{
  "positions": "rope",
  "rope_fraction": 1.0,
  "qk_norm": false,
  "beta1": 0.95
}
Each number is 500 + 50 x the weight over the matrix's rms, rounded and kept within 0 to 999. Layers, rows and columns count from 0. Numbers have three digits each.

# k: layer 2 attention key, 128x128, rms 0.137, rows 35-59, columns 0-127
# q: layer 2 attention query, 128x128, rms 0.13, rows 36-59, columns 0-127
k35:512543568565465404518505460463546521528561582486475476460505487522514480472490495485559456534399448499471504491545525510517514519473576493563483592536554453523416542450472494483463468585564533530524549534534427474487629508502499523491480430533486535468481536441461448570456513486582472558594520505470455532479484560454587564480535487543523536527423568458409507545475546522498374484583
q36:517580489547461503548482500491464449539521546499501456494549552512464492487537498553512600447522536518462473538482552459490557482580528542456504464524505475420500553514517515507560454487428529427465470482473532530482529511496440525480548534427424482479456531508476513542450534447467568493489413433482493460483535466466574509538510492469506474551521607456480473496505569494546491458488
k36:573558585579609506494493493484573522607522517561539547562459420555467463542519548527524484558439492538466539543521480536499515561519497555486497530433512422502538504451543474592457473557589422500439477504517475425547402587528479490589514522582509495481608568527488500538551440511482460471557449504573465440502550479522508478452629495502578570501512536532465495550429528470449486501544
q37:460493502504566500445484526488489549533465549518539478567526453517470484544566476520581477501511562584501521493521503499479544492495508482540546502467558510428512462521480481519585497469474494562479456527453504455518526446558490539537471578555472507514440496449537424559414469516506423464457438573491481477404534481537526490522544445486543514541577488486532517483451510502548499477464
k37:440472507489476417445548437507510540557523562514457382469526491449492466465473559540435455534454488528483477535470504488466455519505465521551502513487550484521533452432426469431522503593541579492550565567475453542547519527527455477446412538520473545490483447504468444540541636516536467561567529570485470587483411526461555528503465484465457526521457497452393475542596445511480581519470
q38:477492477500490510546494537513458466502379446561536629516434479454499542509479494479461485479500529483519488507481471513433527506486512494563536388475495492503518574488481570421492496524517485475459535583482415471481517564503583439518466616421450500416456544542491561492537447415535525472493502468495532461542507505501523521470503639506479545441507475487547473455464557545616428583528
k38:466486511510552530515489450532389430529525449498571526639511401462417454504557438508453508448501471563530547522535517493469541515532564512494560518493538348514399457572530379597411462586480510430388375484459470539418543415519509453548515536442465455532524499510424472467458432396452549474523482479554529488545486447506530528399521403550474503457540551497501506435518533537588407468489
q39:466461517545489444539569430394478497549461453435571487481429497499463645436519528575393469483477444579398584503464466492458455528569489530582548483563468490527494512507507552439437506568466636447431542425500490521607511522509605434505472460458503469515529525510400535431617513459388528567544535483565550524572481469532451504385483614493519561464504432496610543453491532470550531585520
k39:457575516560520470548500471445510520601439501553563536486564414524461505586554551410537461563470420450555500518406545482505416530556554400465474377563542529449477439571577611522529490334432548551516476377523503509498492418568470408451486477541459484495479572555475452447504546522492585508374572503502511465537527440450529574542471439532530447528506412455503510418428496613556413411500
q40:529493427588485503485479448548588465497458596486519580470408443454557436509525550504503560469519480464587540518434470572521498487443584516557475526521430465509479485546612515556410550536497517454507540521529524474539514437496488510495478559483532581449555433533509568534520402429546413508528505509479520460527482546504404416451565499487513471499467473489434513488492419509545346552484
k40:557548557573537468455493452466535470494655514529467497490443476474570612496471567462505471474448432434543418382582550390444629521428449500545537587487572484505447466542455430402445514418571367540528531519408488461492611435474533479456490505504446559501522470489488487521499516500430572448501506546535499478529520511470488542557498455577447522487514503416486459569547527487508503421453
q41:490413556425482605443500494534553498499570477467526508538561586411530480492591612519542549505588537471518429482514483440388469486419465493493509546583462509433567531444502466528443477511416455520560494494551548498429446449491534358469477578503492368492564432471556617507539451463524512647481463438465499418543541428537427580517451350451593546563505526530463554539530509547552486400463
k41:554441492420554511524493419486496510542448471565509603479439376460397502509425437524413580448632500474511512513528566474451513478522583439480524502451491595510495503499421622509556507480421610564486474499583438520450464565460549571446502611514375493493550534570520512373497500423545353466547460539497511465423552508606566521556551512477549526580484506496522506405486503532469452547489
q42:578572458565401407546563495641583563512533624450594468517480447480564545563497501537554514524395492506496462462480502482525419571582531654556389546517461597487503487483538517486546517502441401481583597536561541480535502511615496479509507415439591463457517481468596556425483456506462395535569599424601559549452492483550524439538500516557612500625553452513477590495470571411535488525517
k42:488479606489550448599481452475529459551439591511528496493485542470525419440494527557474508482545671581482537536584514581423594471464517484528412573404544518522535409518437404387553513575533476498464422639494502475512519574547538522506422440556534500485429433436581493449507490546537468470514535474425455552500486520514502460456481519514428522487456500480523505482544404510532503574569
q43:512553566466539526440507535421511637475528553449511443480558468517587500510439446481502525454548511556482542530523465553500397477634484443542502572471606507443634453489445541474508602523438506500403481491505461526500438546487507470587494448516576544558465594482566497501476398523458474462506487403586497425541526626491490419554495385598506458513531514486589500441443455395459459613517
k43:496458487550501493569544598550568468510379556527553482480440502453492527490520366505471558567534485483406535477557530496474370549570625409467483357621400560456490613491487578529558461368464549463591472452522489577507415472577406403427455385488480474549547541558474495500533593472519440605471532564395466549574525425592520545557537433473514480418575514497603511444556527451601450561464
q44:519508536423494505499488451465555458537452495459531567464502429476565495459482371456405447445569470470570494445513491556556539565495501415573411456489592508482543516619485486447312445545616420423579450509449436533592577499514516508499490487534499517457478481513553378531480400528574457478560527390551517503452538562512507480609622433610481466540604402564540558558523416508525429548621
k44:511521519504475398582539543565560494397512428400526465522515449521462461414469468462521535578606388400505512464593533441487518476486508553453554424497470464601501439517557513445449519499535468415541532545371438507450411540456412506349530556540468414480450411429458491547514559480579525432525463506456417449469450542519396573594493423548469647431475470571524421518493520533507617533452
q45:576550476567489500549475483588496548520538484483471527542428504498478569406460305506609476503508437379461413526502526447391540451580525525523421549545460594512467547456465423506370472448389502561575544460398595412680349646454504577482537425452462601443387513518535423477493560494481446529547397469452566432501592550583657474468513529483516466560408550466494451544426481436447449544544
k45:488522488363519508518475651563530486511473440493493534488460394439554438506439461422426487561504588467491429405544542507431499420387546363577548448555457435550597491469515490510563521639524445635451521627531586521523456539554461491499491391477596480474420484511568569519535491517442470546536541467489379578514568638481516587544493509490509507597521568438442372622506490479551536635544
q46:574537499605485582358450504503396426401577504514457496454497522587507524457589619567495577453564519512449540563502425495490595470482442571498512488526531487518549614595440513512512567458520390594316529352420537517529507448555548607549481556432442441518591616515459550480390481428472503473524480569420477477441580482564384507509478532525540471445522501454515563467526508483596440433399
k46:409477462524542515496512516464502533425416522539644521634529433467479492538523520486390507512470499472540538531487554445552392511515508535505379593568462422396568437509455430649506479407546521454441539477468480471562423528512540494471561540584507538494557389537509493511412418535485471540437568521530633462518515536555574538493551602422554434581507546416454549507505556438571453404483
q47:528430484468554502473502426462444514530499558432546647568548584515513580486549509516450546439410557434498478488370436543486468555520608448369476628446440477495493490405468581547506468411455476504538478589443498512553517491406678461472501509533487524489440660600467486490479428523536375412477524457436574525496536525496501512468556485455485549499489391500443516444550483562488547548512
k47:437481535459500492459478549587447391558603513621511421481528420627430512420573451517455467384511497482491473504585508437534561446455541522587491507545521500497472352429415443477464524478481504482469461493548596538416439463459495515578531522450465495533500494574528508627486480489532489511438467546444449493517429500486387477496524624456513507508452413472425495484448559561595433489374
q48:575539515445521485457484418511547464494528532476438418491395515526488485489438485560474521498519593525504517508549510504499426543512464502459398538439562461523524490465540539469539545561504551573564574493535559484478546514449538483525499480436499463558609413521542448511523432550508489478482492461539436537397525528477505451511460578485529466521420476522431517423530535498368473461545
k48:509516473497502529509578488482439508535527443548437516400478579445569550546550490511549488531484386466507470576507509483456529442466509516416466453510489563433504518457480506485506452513425490466539476522501545469453472497527467503525528585475474520490431521498537494495540612488495473555516629495512482551571483536454516515510465532473494556496502526527460475513453474423543516517472
q49:501467539575515509519514491494552472507536543524582492563459536514475504540468469513490423566507433534470503516559475439510473511589520491513471590557482519506479480534528494385461522507497512490543495445519502521534521537468564524496464465489491510510526429452603427509529534610579460481513502458587540482469522564552494481490526460477591455526424490542442548519567453485483536517573
k49:572486441483508502470547537524423521512484449463498473460448444504519539561567516464537500460620522483473498488451521488539486508485455520573443435399463546543546512511536501531503557464531507480555409474556531498473511497492465480456553556514456474546525485483534510430481556394408530515446417504505456494504538540453494458579509507492488453472598454525537479402417510560513497522498
q50:539469519474586533503497462428426438476514544552566454554494484555490560505484444460534547470478500575468507505472568434491444568444452478483452521476513459555520473461519467546539478521493509486477528469514485567501507534489524520493498488438500512542499509486497506515430460529439492510478455449449456527475541461490484473470484482487454478427475551485484532487527490496460494453470
k50:411440510509495560522576550530501560511516447538470479469455562533486510488424603583500380519392516516518467621573492499549551541515494443446551530531468478467515528479454527467528482485476457511620526545446550482504484517474483473523523518524534567499548524496552465501495498479537459536530587435495459555580486561534521517483433574536531598499516540500491516521517511520505503433465
q51:527519517545550468510480445535553473476494476447530494515501510535446498512481457551528503512511535580487498449532507470578456508570487483507460485538414474466478529488491498471498515477522595494523534499529482521552540510525533497439451545501485536541511494502565475483507561470489448542486458528544437492568541534531556493531436511515527504566469515537578524468535496511463544486496
k51:527521520490497477541576531480538569537462502470539475441485419465546461509487495455483448564456476480519458549495542500444501500524514489517456468502521556515452618450502541574539463432473450453563471431541555449522532556536458447533550561530470509476543529479469468532539542529473474530488457473445465465502553483475467441538500462501483448551557431526490475515449488541410582482490
q52:557505463534469472552530443524559468533424488483528497449484471501495465476519377486452484535476508493485583484474471470616453536593550477516488493547437533527430524499519538454498512515534574493482539391495528521548519502512494525455494485382493454516521479498556544459498562491529450504482519471522505484562577496493563484454486555481508526594460505527570526460557462462487498562501
k52:450524492539543513529469512519496493559429468436573535470505443523573493532485562476499545519576499526477468498432515520460469533513473512468495400521474573489570512499554509525541518397488455544578464442508526532533496496544487470513568589476491487556525519507446528442496523524464484535443503474472520512407461507533450466467500518506478426439574471485490512474402515521453587497432
q53:511552504533500502559470481506525506510514608443484365493470556557454510502496369468514575511495610513530438491512510433496486487571505521444457537494437430454523546528567479398494497455521543542501485535494563573569510446521442454478497486508491521500462482459521507571487523542573502538450453467452490520480559455519565531572550506578504521494515564530503434486514495460535462467570
k53:545528566506462454491528492571557574578518550525534487468436506473435473500513562517485390565483417463455473520612517471453512546455539454495457491440438517516524530436556479501513446558477460457490460451513479486572425592522568500562501616568473472534492522511507509617516490487491408452533527499533513473554509581481433577464563536482550586519452497528433524558499574468458594503515
q54:446466581494507534518547472585446472476551553421514429588514544517488436484510458453522526468449501472567515481502507422532540516538526493451452586522427554464571433584530422559484459531524466490513439563503537486570453458495439385500419450580530529530554439371490529487485459630600476542500512510461579522506563440494375429524533450484453479573505588523336520478461479383519554386504
k54:561415561497523514430601508449445566460507562546514493515455564488574505576423517512549472463459600469542506585571506508560561427437526487525497521474451394465512493512469607441549406536532484479482458603490493517519446472502373541554492527504522587481519568602511520500613439493545489494565516500479444506562419481481521526534404497448483564559389493501464373530472454557478526514515
q55:557490528530510490510502408539507486535461459543513585503545494542473533471494429477588402533517420445485549433450471527531476493608532505614482551483467612440544470394461458576526498489391521476565548480490470497517535547533580527439418410517508513533539483578547536433531469551584489495444495625538511442462508469522556580504480496441546496538424468600542502511477528449579514557587
k55:548482477525485503455583585546526579534500498543572459487530474537528576571481482493561550472427479636544519466527605573456477534463564473512527541466514443484377418465433458490480554552384477501475474541501539492494432468484503484420553428342541494425450545540470474474508494536483540435532460491475525455495388542548401514456439488470522417491522481541514501576532544484454545465461
q56:508491512474429522536458536474450530499549475461446392491479601489565435501553465486480528473566587472495431506475532523486524530489478535435455540528539479544673551502514570497534458481584551495639445544519522501429417503490447522516574444451512487499461492502514404574512461456508572518422434473489520530454538494540476479557530425569492525459572565438372441487499557511466517462470
k56:558512534436580579459538473469452538459499489504590408559470363533542489488366523560385533457457530569480398484525501544400544479430498490465506611360498506521593601410391475467512427560534455544444551582451486516415511516471462539455501551501570550474525420458514469511532493409570527377690410506495465502555430566504494492523431421519451584473474517513501467543472476481453464547521
q57:574542526516614476504489496455513521574563532500544584478533504473418540510516555542508495521576422508502542543493539484444463561467470516558543490458503517431500547557470409546509545483428442447480475488508443525500412467430566551444413460471498441533570485524473502496436527527393425516592521530473445458606490447513430455441595510388566317393408505530516485516520468474463605564375
k57:623465473577560457484414461497552451520519534494466508453580465482443511398551465390493515391527509502535584547359485365548473574602611452458482504611522540498497529465446418550464513362437567515565492435593426495468458454466488459451457525584541513551578456547559592539440420526477478525445544510506481456359518449499578514494482636455500372458515602605567578514527551417517400417396
q58:534473521494555581483497515447475491441556490450472475528543575497522415506434577457402551465532481425468513572518550438489545582411526452393436490536574540472530417459510493474586519487499533410534499528523439485453407542497421394453524555543474437487477419419502490504382449561465561513518532505465438505480425494558461521466479391489380448484552518465475546410542594485376527478554
k58:461432586595380526523502494542378541483437442598519473490595577529475461409601465496432499481512592402455539446445509583449600528466520550481460660396457529470528409617512559392455446576546438511398547619407500467379573506450446485558474411402571514529367484526553527530538420489494540445518516608504520550535503459512508438593478493503474460459497538443468445612579424574607552454448
q59:492506605568514431570534499512397436543449455553491535562481483480546551560533564439408484465526489509483450544467490477562492490517462513467476505444438483524465457339505532514541560434573441498514510513588493535572455632552546507506465556472578513487456511601448366452585441537551507554539419469485517590532562518624495544494562569515440350468378483534534518401530612507439443453557
k59:593531449450479547428503519542441498417475516492435482538519489545532460518498482548395480536479484481423573523520490547563471486461533604517511560554472393564463479434571540503504569449435539416529575630492552442450420545510412566550435408532373401510467507507444541542516423511513538478464488384565541471370555402437501521453488463516573523540436469531459458476516546561583421524496